Weights of a small transformer language model: no biases in attention or MLP, value embeddings.
Each number is 500 + 40 x the weight over its row's rms, rounded and kept within 0 to 999. Layers, rows and columns count from 0. Numbers have three digits each. The size before them is the row's rms in percent of the matrix's.

# k: layer 3 attention key, 512x256, rms 0.103, rows 24-48, columns 0-127
# q: layer 3 attention query, 512x256, rms 0.106, rows 25-48, columns 0-127
k24 080:454483564523458457484482573497540521453481537481496476524522470475585515454484452484415528506502592518549535472562456497468495500472511504503504453450494582590543455530441484543461393501501473514470470536440565547589491529502456542440433478494482526501484538460486530462557484514473557475436514478543435478446479544528537443510498432419486584560503525468515470431564511522515502503571
q25 108:473496490559536583473469476479476540501486574512485493500564429500587470488473586509508518460535431581447505441480546544514474545438573512541481476503433484457503478543493461509526467533575530468457469501462500453492516464536545591537484388578477539564486501541486494497431511538556522540434474503469511546531432534501507492527511556496485497502502413506589516525539472425507490479521
k25 077:567561456480554464569533448498489517481493456519466494506467562513445448504523522570583512465512513531448534497508523456494549546523541454518515496426437547511443534439428517510525511480485474476466487515561575430533460544518512514474518552469461485506424509526455478414531525575455507492560450482564522471470521505520466580481483521467511473527476447531485456521524458443515569497492
q26 076:576502576581548468492465388493415468472441507514493431470514488497588538526529495520463464522578533517542548501516493491524526533489548555476492451484471521516578493499532464567537477500485520455462526476513534503507565547478449462439485452475487401496561421483462463535482588525517493527523586523553437545483514442495498537511468563478544544504490543441492437527462510440446479466526
k26 102:478441527538475474476536524445533513446556454434534467441507451469524479514515483457456539492488553507508510517585496515446464506512520507525514461469497512516516535457398488500431495537547485535574492463459486552517514511502488550519424514450449460518416534449413539434502509537505481490545475465465493482520508526531504542534491411443478536464448506487528532486434520512495506501519
q27 099:495557434484476425466547521488519414511499476486510485486514514510491475533564477495506548473487551452496500603502392451501388482483479497496485507503559516472476599512435499536504507499494506483477513503494464538614519505481406419505488578459520494491541487484422526536550467480442415472468552483515412506542554517537538475519472494562510473551558560494559538494544593522451449446478
k27 089:473434505530419496437516606439506488485441483455531470511520483538492524545482546510393524494488501432530489528531466546434488453386502495423524459535506428497493518448519521459403455516496530522523532520493488446475463479535518504530475495465473483510500563518490581513443489457578477462539456540442474445472531575505567525439501460475504573513466484484508524526449523571458575486442
q28 084:461504543573507469424452455532431480444516586485471459499485499510587512504540522514438443550558492554498519519488450497509484506495518529475519474494493528414548545504509526556498517482473553463431497417501450465455541534536476538471475455496543418550538409497474507567463605564514495530493526466527507555386518514539562555541486527545555555582483536436571474574457531463540469501505
k28 091:470417482595523497465517524372520456472535446490499480442528476454521515484488492454441571477477540465481475557541516481411469468486471528455521464475496494483489515449415502487447491553539447572547485458494444520514518553495483543555459560456442460514430543524443548456474517558497481451527491529480508508522499532550537553489489421474465527473442454475497516481405498503455537460470
q29 151:516499441444480531463499484496481483594464488541550522566469513550487516536502493532536455514479448467411413512405518518465494513492456445467481489585518465449419514461547521482528490505468490503519528426558543509438443466569545477502603448468557480517523512520495541604511489440532499533510490519440498499499488504502485472513475543583483472478493451538515505497479488518545539502444
k29 064:492473550490545522512411481548472461471466580492509525533473481495489518475466527546499501521532558510529558509508460453592473542557526513463575516529503503569574499565526462550507485452507478486464465568493491518493529529430463483448495499524406529511544450520572405493492522452535539538436549507580518543501559490447464485488510565485522532571517539489478471500539496481474448524554
q30 099:545535482446483486510460496547536487517455486524492562482508492485497518542507522529481492484462518483540475512429451511490486511510447506500540572522566453520464464483554470505517449512531496470509492530494573471543474471456506416445539580370486582511555517463505499527468410396432457534484530516426517444552538522443477422464549503461422534487561442491483573482515542539475460415469
k30 101:579476503492492501467456606493492533491495496500560447599472464528516478495476516500515455533567514531545563507454462473502519543488496449566501476569501485539482562512546525435484485480480452476468537470465512508476495503498597450423454523486513540502554445548582507538450480488477496519485477524472458532523539493426479516394503500456506594548538479475501497521489469482506457543524
q31 110:513465509614527574519406517556477461543480457493430518481506489422473498483496532492492493454440498462478496482501542533532468584560495503456521513511528511522515510455450459545495494533536521506577485499482590478450485487506465473508543421530469470479460495482517521532475544471519471477441522646521542435476363549544539407494460556480457508556520477484476484380498508475519489485522
k31 088:578494576479528471467542415469442487469570480517438471444464446539486458516509529522587475571543515436498486501500535572569463566491516397441530529501490564483461549571525604492482510483498508521479479472514541497458462530468580520443491503442508519463499468518508512475545541462490462507469517524512509486491500488531457527445501503495432506468518475523529437477536497455544479510518
q32 091:442507579522515448510526464525547476451445501451507418466478467516533418459511481581501482496548509553550535487545515484538529473424550484540462473491510502558554410516544425483518532511508537526493414508491490461535495505522496616507416511449488435523536556533544464460458504560447530461497435456493499558423528443503452533533527517434579532453471501487444430545458502513533546486540
k32 076:498486494490481454561612488528505607527557458482471489510495482494480450540543437430505526437436434527466455452479485510461535443539495526534445466477512517477452534507434561566478527551534510492486508444502503557486538497529475542544530521468511396503409561466446547472562491533425490483563510384467500542524435494544543578587474460493520448507495462544507499525448504488505487473471
q33 110:488468476522510531466511499495557574510590459423450449487475480508508457458463496518517505498525535454500499491508541443440545480523488461520471552400509534535436546506453465472515519551468496499530497487523437520521499422483482569578492526538469503477544571456520572480446481464435518525506422541523500453516537559477515503597535483470460473473467551521539531539532533586487532430503
k33 109:525555451476450409525476511473523520488476547507468473568547553510453531544508381449483590455528506600540504476520464507578504469490459551495461496486505550508431428516494473472544512499459434551401460512469505502509548552537430547524526528500460540522498497531537489519539498520479504463468533430457487491459398474497528506503443471518529472504449439537451461485520481479490454500527
q34 087:424502524523509506523468512499532500464570465476451472489519528449474452457504430496473595553473563467582524526574453435472514439448543453520488456477531496514540430508460479436512516560523520553510451542435442516558504574483480575570438551492460482487467568527467495425532499512520559431467461502508488511451500471517463468501535499440547485447428504528463523470462482467488486523507
k34 075:481534500488471456572554528500494523608560482495522440504500482494413457468592455438489488486464422503495441502452481562498554419477476560504451542527461546486440501485449514497510507546502517525485538432533526534505426449523505494535558513459529443470461516455527563497540481486470505498526490454483474468567487510474549521516525451548442461520544482568498454459489467533520505408430
q35 114:473519459513463512501489529455477518450545561500446505473516486471569486464535572472570508431485511545471523442504468503500517471483447543563489505451512470529449566544520499512481469595544554488462475516485480515525475455524462509554450434527533555566509520431526535501475538519467410478406564493497473494484538542544516520610500579456514544551494535532500570504512559483463529503505
k35 089:477510527550505465466586506482502479468445438428472479469524469554530495483490544582475523445452462502502501493550491549455528475512524502456484439503498460489530481433491620558426440501531506504481584535475505460549434496500577499452495432411486432515517480494446540423514459489481514494598501529516470469449545533585501546486522452451505526538484486481529469520470497490512570490477
q36 119:522486479510475454513479516514530514516536489504494448436582466551462490435452583484499499465504522454508539496565505490463509538523493512463483524509482521431500509506472539500478484440487534478444522504536402435564473470507500539489445500531470595548550536476516564458396470453430462447497477531424449497545469542472545433543555450506451447540562454473572550533525540540456536454516
k36 091:474541492496511420475521505395498561498444541368515467513554456419479525525511509519502557457445495477518506474531424499452511448537544527409466487518531490475531506469481576486525479478493490530496535465494530490533499549541476467454503523433418478541420474542396550461473430536501429485546512458480516428436533504550562535470496501471495514506466553471513489504434439526550544511474
q37 099:516487481529442546504497508486503518527492447536481561543538528503476513483537533448500426539486472488482502453501541546512449476597457483517495524470411534479446523507447571518458542523520456502527513477526583515453533542543489440483596538550524517483417481464526468548564525447556494584467516595553492449500506541552529536485446487590476462533464526489449505459589513478509489533497
k37 083:507567517517528555437508504475499426478490514516458502456474514582546501467419505563516435519518495462504515498558516486539460548476441515418562524513524511474534452485482534564493462489476537541522584528513478488461501468486529505554481420567586565429627511526536461469435508467540525513490570497537500516464409497487459446511530564541513477450473523446532523480565531493485518518458
q38 115:424486455548470464498535523510463494448500516447538470535503543528508456487568474532468476542527486554496527489502448464482507456406538465511549449437507515545460542536526538514526559522486593524463481483450390487536498508503481550503464501498593443516516557469506514511537569536516494463506494472467471565387596444562407628552496503517548480483393520474468492571457564459542490564509
k38 088:528434484511578571524470508488486472554503520437494519507495490483506485518491440519478509552515404424483482534507488466398456440503472432434550521472525449470516514483410548559467476489565501536565492482491486513457513580493507518640560472511536439481473519459512555521495485526434567424508489516484535514537418499514534513436479466542554532471481482492532547449470457554470553375428
q39 116:504507502520496466532472517545434498483525501515515470455509448514512490460410544518478481513508522489547504469531455545506506513552500486441510516525480479446536502505567539506531495442472506453459494560498431426512504491410553493545408503470500557517496515514505526492502407488430460490507467500442516554576525521481503460530460459524460548518530512488505535538474577547535484469517
k39 097:478446521454509467520453552538431523504470498453622520520475554472526553495424492455450513446460493491559544493460422531527547504513463519486516494539416528464495528479485511497480468522520437506492502487466524525533501524506434407460529550510431469526455454494443486462471522498544535597494581561457403511447560467573547486442477472490458473482520534511526498483449477503480489479498
q40 105:491461478520515519485481500565454431501521560506471545551489524439524517488511488515469451545471470439503511452530487460405575452494485590501517496520434514469516456471477543555436558538521492505458504448534395513475517527503531524479446471477563546496511468456460522518511484490527471524561518511514552401503594508469435489473513502485459481460436449510522569479540545486541491537510
k40 102:532505460544556588497485526424521497486480512477488474470470593437505526441505512457523493480572559504511464499458516494470492497511459500451547527534471521485499486568479432437536497498489445568526497507475462560502462491516517460532509545509449562526516459516585503581469483483535542440498524558491546407576515540493509441398528442566505580456543555458486510448504378522475523505551
q41 091:430506507522523494459555494524561488457508500447495425466474496526480417464552488506516496511529515555535523483571492497531504465413549450561465436483524496512559487549511450455502535479514497541471455551466416456587476495505496590513430544523469506534471567553535481443518464542503490430446475439499472539484542515533445559531491555519581504483474534469433443542484531527504512476520
k41 074:503488525528416444542551535572483573548517528451488524487564534482469475556533473440468537481432467488485440525486446527439546435484494514458504493451557486483446505477433518587455521589524536522522489478503523535488494522491455548554545514481538442494432546429427513483593457499433504438533502445482486481515452509540485568532508445469484484475472495557557526496485521527495527432491
q42 123:530516535511496525508465456503529561500481510561506535414542486492491501540480536457501527452483490526539460498462488543563473553554535544488465527565558471485510495489502447527481437431529471502514437510511616514436480537466545422450556469535386491511508469557558447506490473507526486521465617519506451458528432545514567393462485543500531551562531442508508473451490409492488481429511
k42 089:570471539479511489448457533605433434476521481523507500532454475517537518495460538557566456579486536515489556535488497439521449597496558410540568518499568513495499589457530504499516481508547489461499484457501562504481544492436554433425409521510521514498496495474461476526528555486465495563496414514492474547505544440453470532509531550469406446474541465530567450503561532454545447491533
q43 100:452509483514520531486483528436484580488593550439492540530452498444502565507486456498478506500553461534508500521474400482522476471455541546514555478440527407512501542535499593472471522534452499525549536503486482537463532479479505453640495487587451472526534402506488576488572583497526557518557434480544475528505493542540501570537534534470497481503434599511496472474438415508444467509452
k43 090:506502477516554495569573505461551382492447578590470550467524500529500514456480459510444470522480490498458490558530555552485477398505489515495458510460508545451520416477547461468472464541531520506393533482488450421478455484532477543442489440516518478471499440502534460476488501531503498479466486505577511563455520486486472519542473488510501586544484526502573451493479539537468520435447
q44 138:495536555450523483476559459515488477477484553533533485540446543522505496537545447502466454537570470547529473513435537519512511433531483494517482556497473524543542472491523491551479488489489432523518520472487544558387501528472510476465526488438539426431496442483501431520522487581546529522570545392614543465440504466447543519458492521525545595491498525490457426459495468464564447539472
k44 111:517469513530401522511436540545536456479525448581471534497457522439552505532454456455494486530581482565498515572454521431486504550451482420492573543479515488545434486533541480491549485536492473483489452548456530530550495530445514520530485484555529585497481529517571426570518542439522540477469489515463458536540428433494493495536544475463500474495538470487493515472539529433475403509520
q45 101:481505522495448511481491461540490504518534523485534630532480538518527520568462485559391453542546484478499475566426520452476453530534489514471556488521597489515502497472498515522558455509486497482560491472464577522457526491448500436506548503471524470506588476460522506589472553406489482546544442502484516487459527485488509509483471499508473505481507484485465559530494480565518482488475
k45 089:551470503521523571440436601495484447527526503538531477546464517519490461471447448547498495571534469493564548468509487450533423521455474432535536475509450515516497500541520538457421465524516445494467495493499531448474569535490559538500509471561503463417472481524568514510502561510515545531483496545523508539439452479483548476532423527493521502506498466514516464505492487523473432468431
q46 081:560479516521496504522491498465460439526457421567482544526547462487547548531522535529440411510503470486543494497468500526446527494567443498498510521517392505521454464488533603541501544534489507440532522472525512462428513515478486479475514454459563503525504421430567480593552508431517470565516524529486549450528533502443445522512467577565459560480480474442502533508446524507499445528479
k46 069:465520497458616571483513518447509503486502514507543568480458526491507555457478497536569447526546478504477517524541458452503503543499470514469575526539507596501528485536454516486503504477499497517488537488511427522459517494529459522477441500519502489521526471528538449492486526552493523511533601477540516529454476542439485419484516487527556545478492505456494541476506472525522452566511
q47 099:483509477496484469538492561489426455504491517543473469489484529501517514454485489529471560471461562485458506503503424507542487504479468467550473428495486505501494535489567513516467564506478515511511476495485387497487504493486507467569437479507520453487473467503418517493573502544465486512549500498434504510459551521513461483543464554516473512548470598549582483422504526518500508557510
k47 082:540562430469561455494529502490523485503469487444571464536506511592517473500490465567451525410422546483504517403469534447532451438476518525459442481541474477431510441568504479504565445447517507480475519540487429474507434490483499468519521517536524429548505529468503503514565478472590520549532561517492480518428597514543561494494486496503482451458542515456491476495513589498443514512475
q48 096:512453549430482460472530451521479458481463473565483529519483501444514493429586465555533518489456537447494486473508506446375528501511477478529529507474491529563487441466468447538516487522514501500527508465509585522490547482449481531456503529435524483505499499490505486507449501483462509536499428492570565371452529419421451459536555497378500555474466505525468500471500515504456501515492
k48 081:586496499511475577531470503426507543496562520474474480536479520581485485446538487509528437539572491565498484529482474500546512497464479535567472575489500481488492456592536463463421558463483502517472531442445463522453470490539513541539433496451444542528559470471603518562542521465476505515496511484475544473499499448484500446531492453536570526531554465481426493457497475515458484587513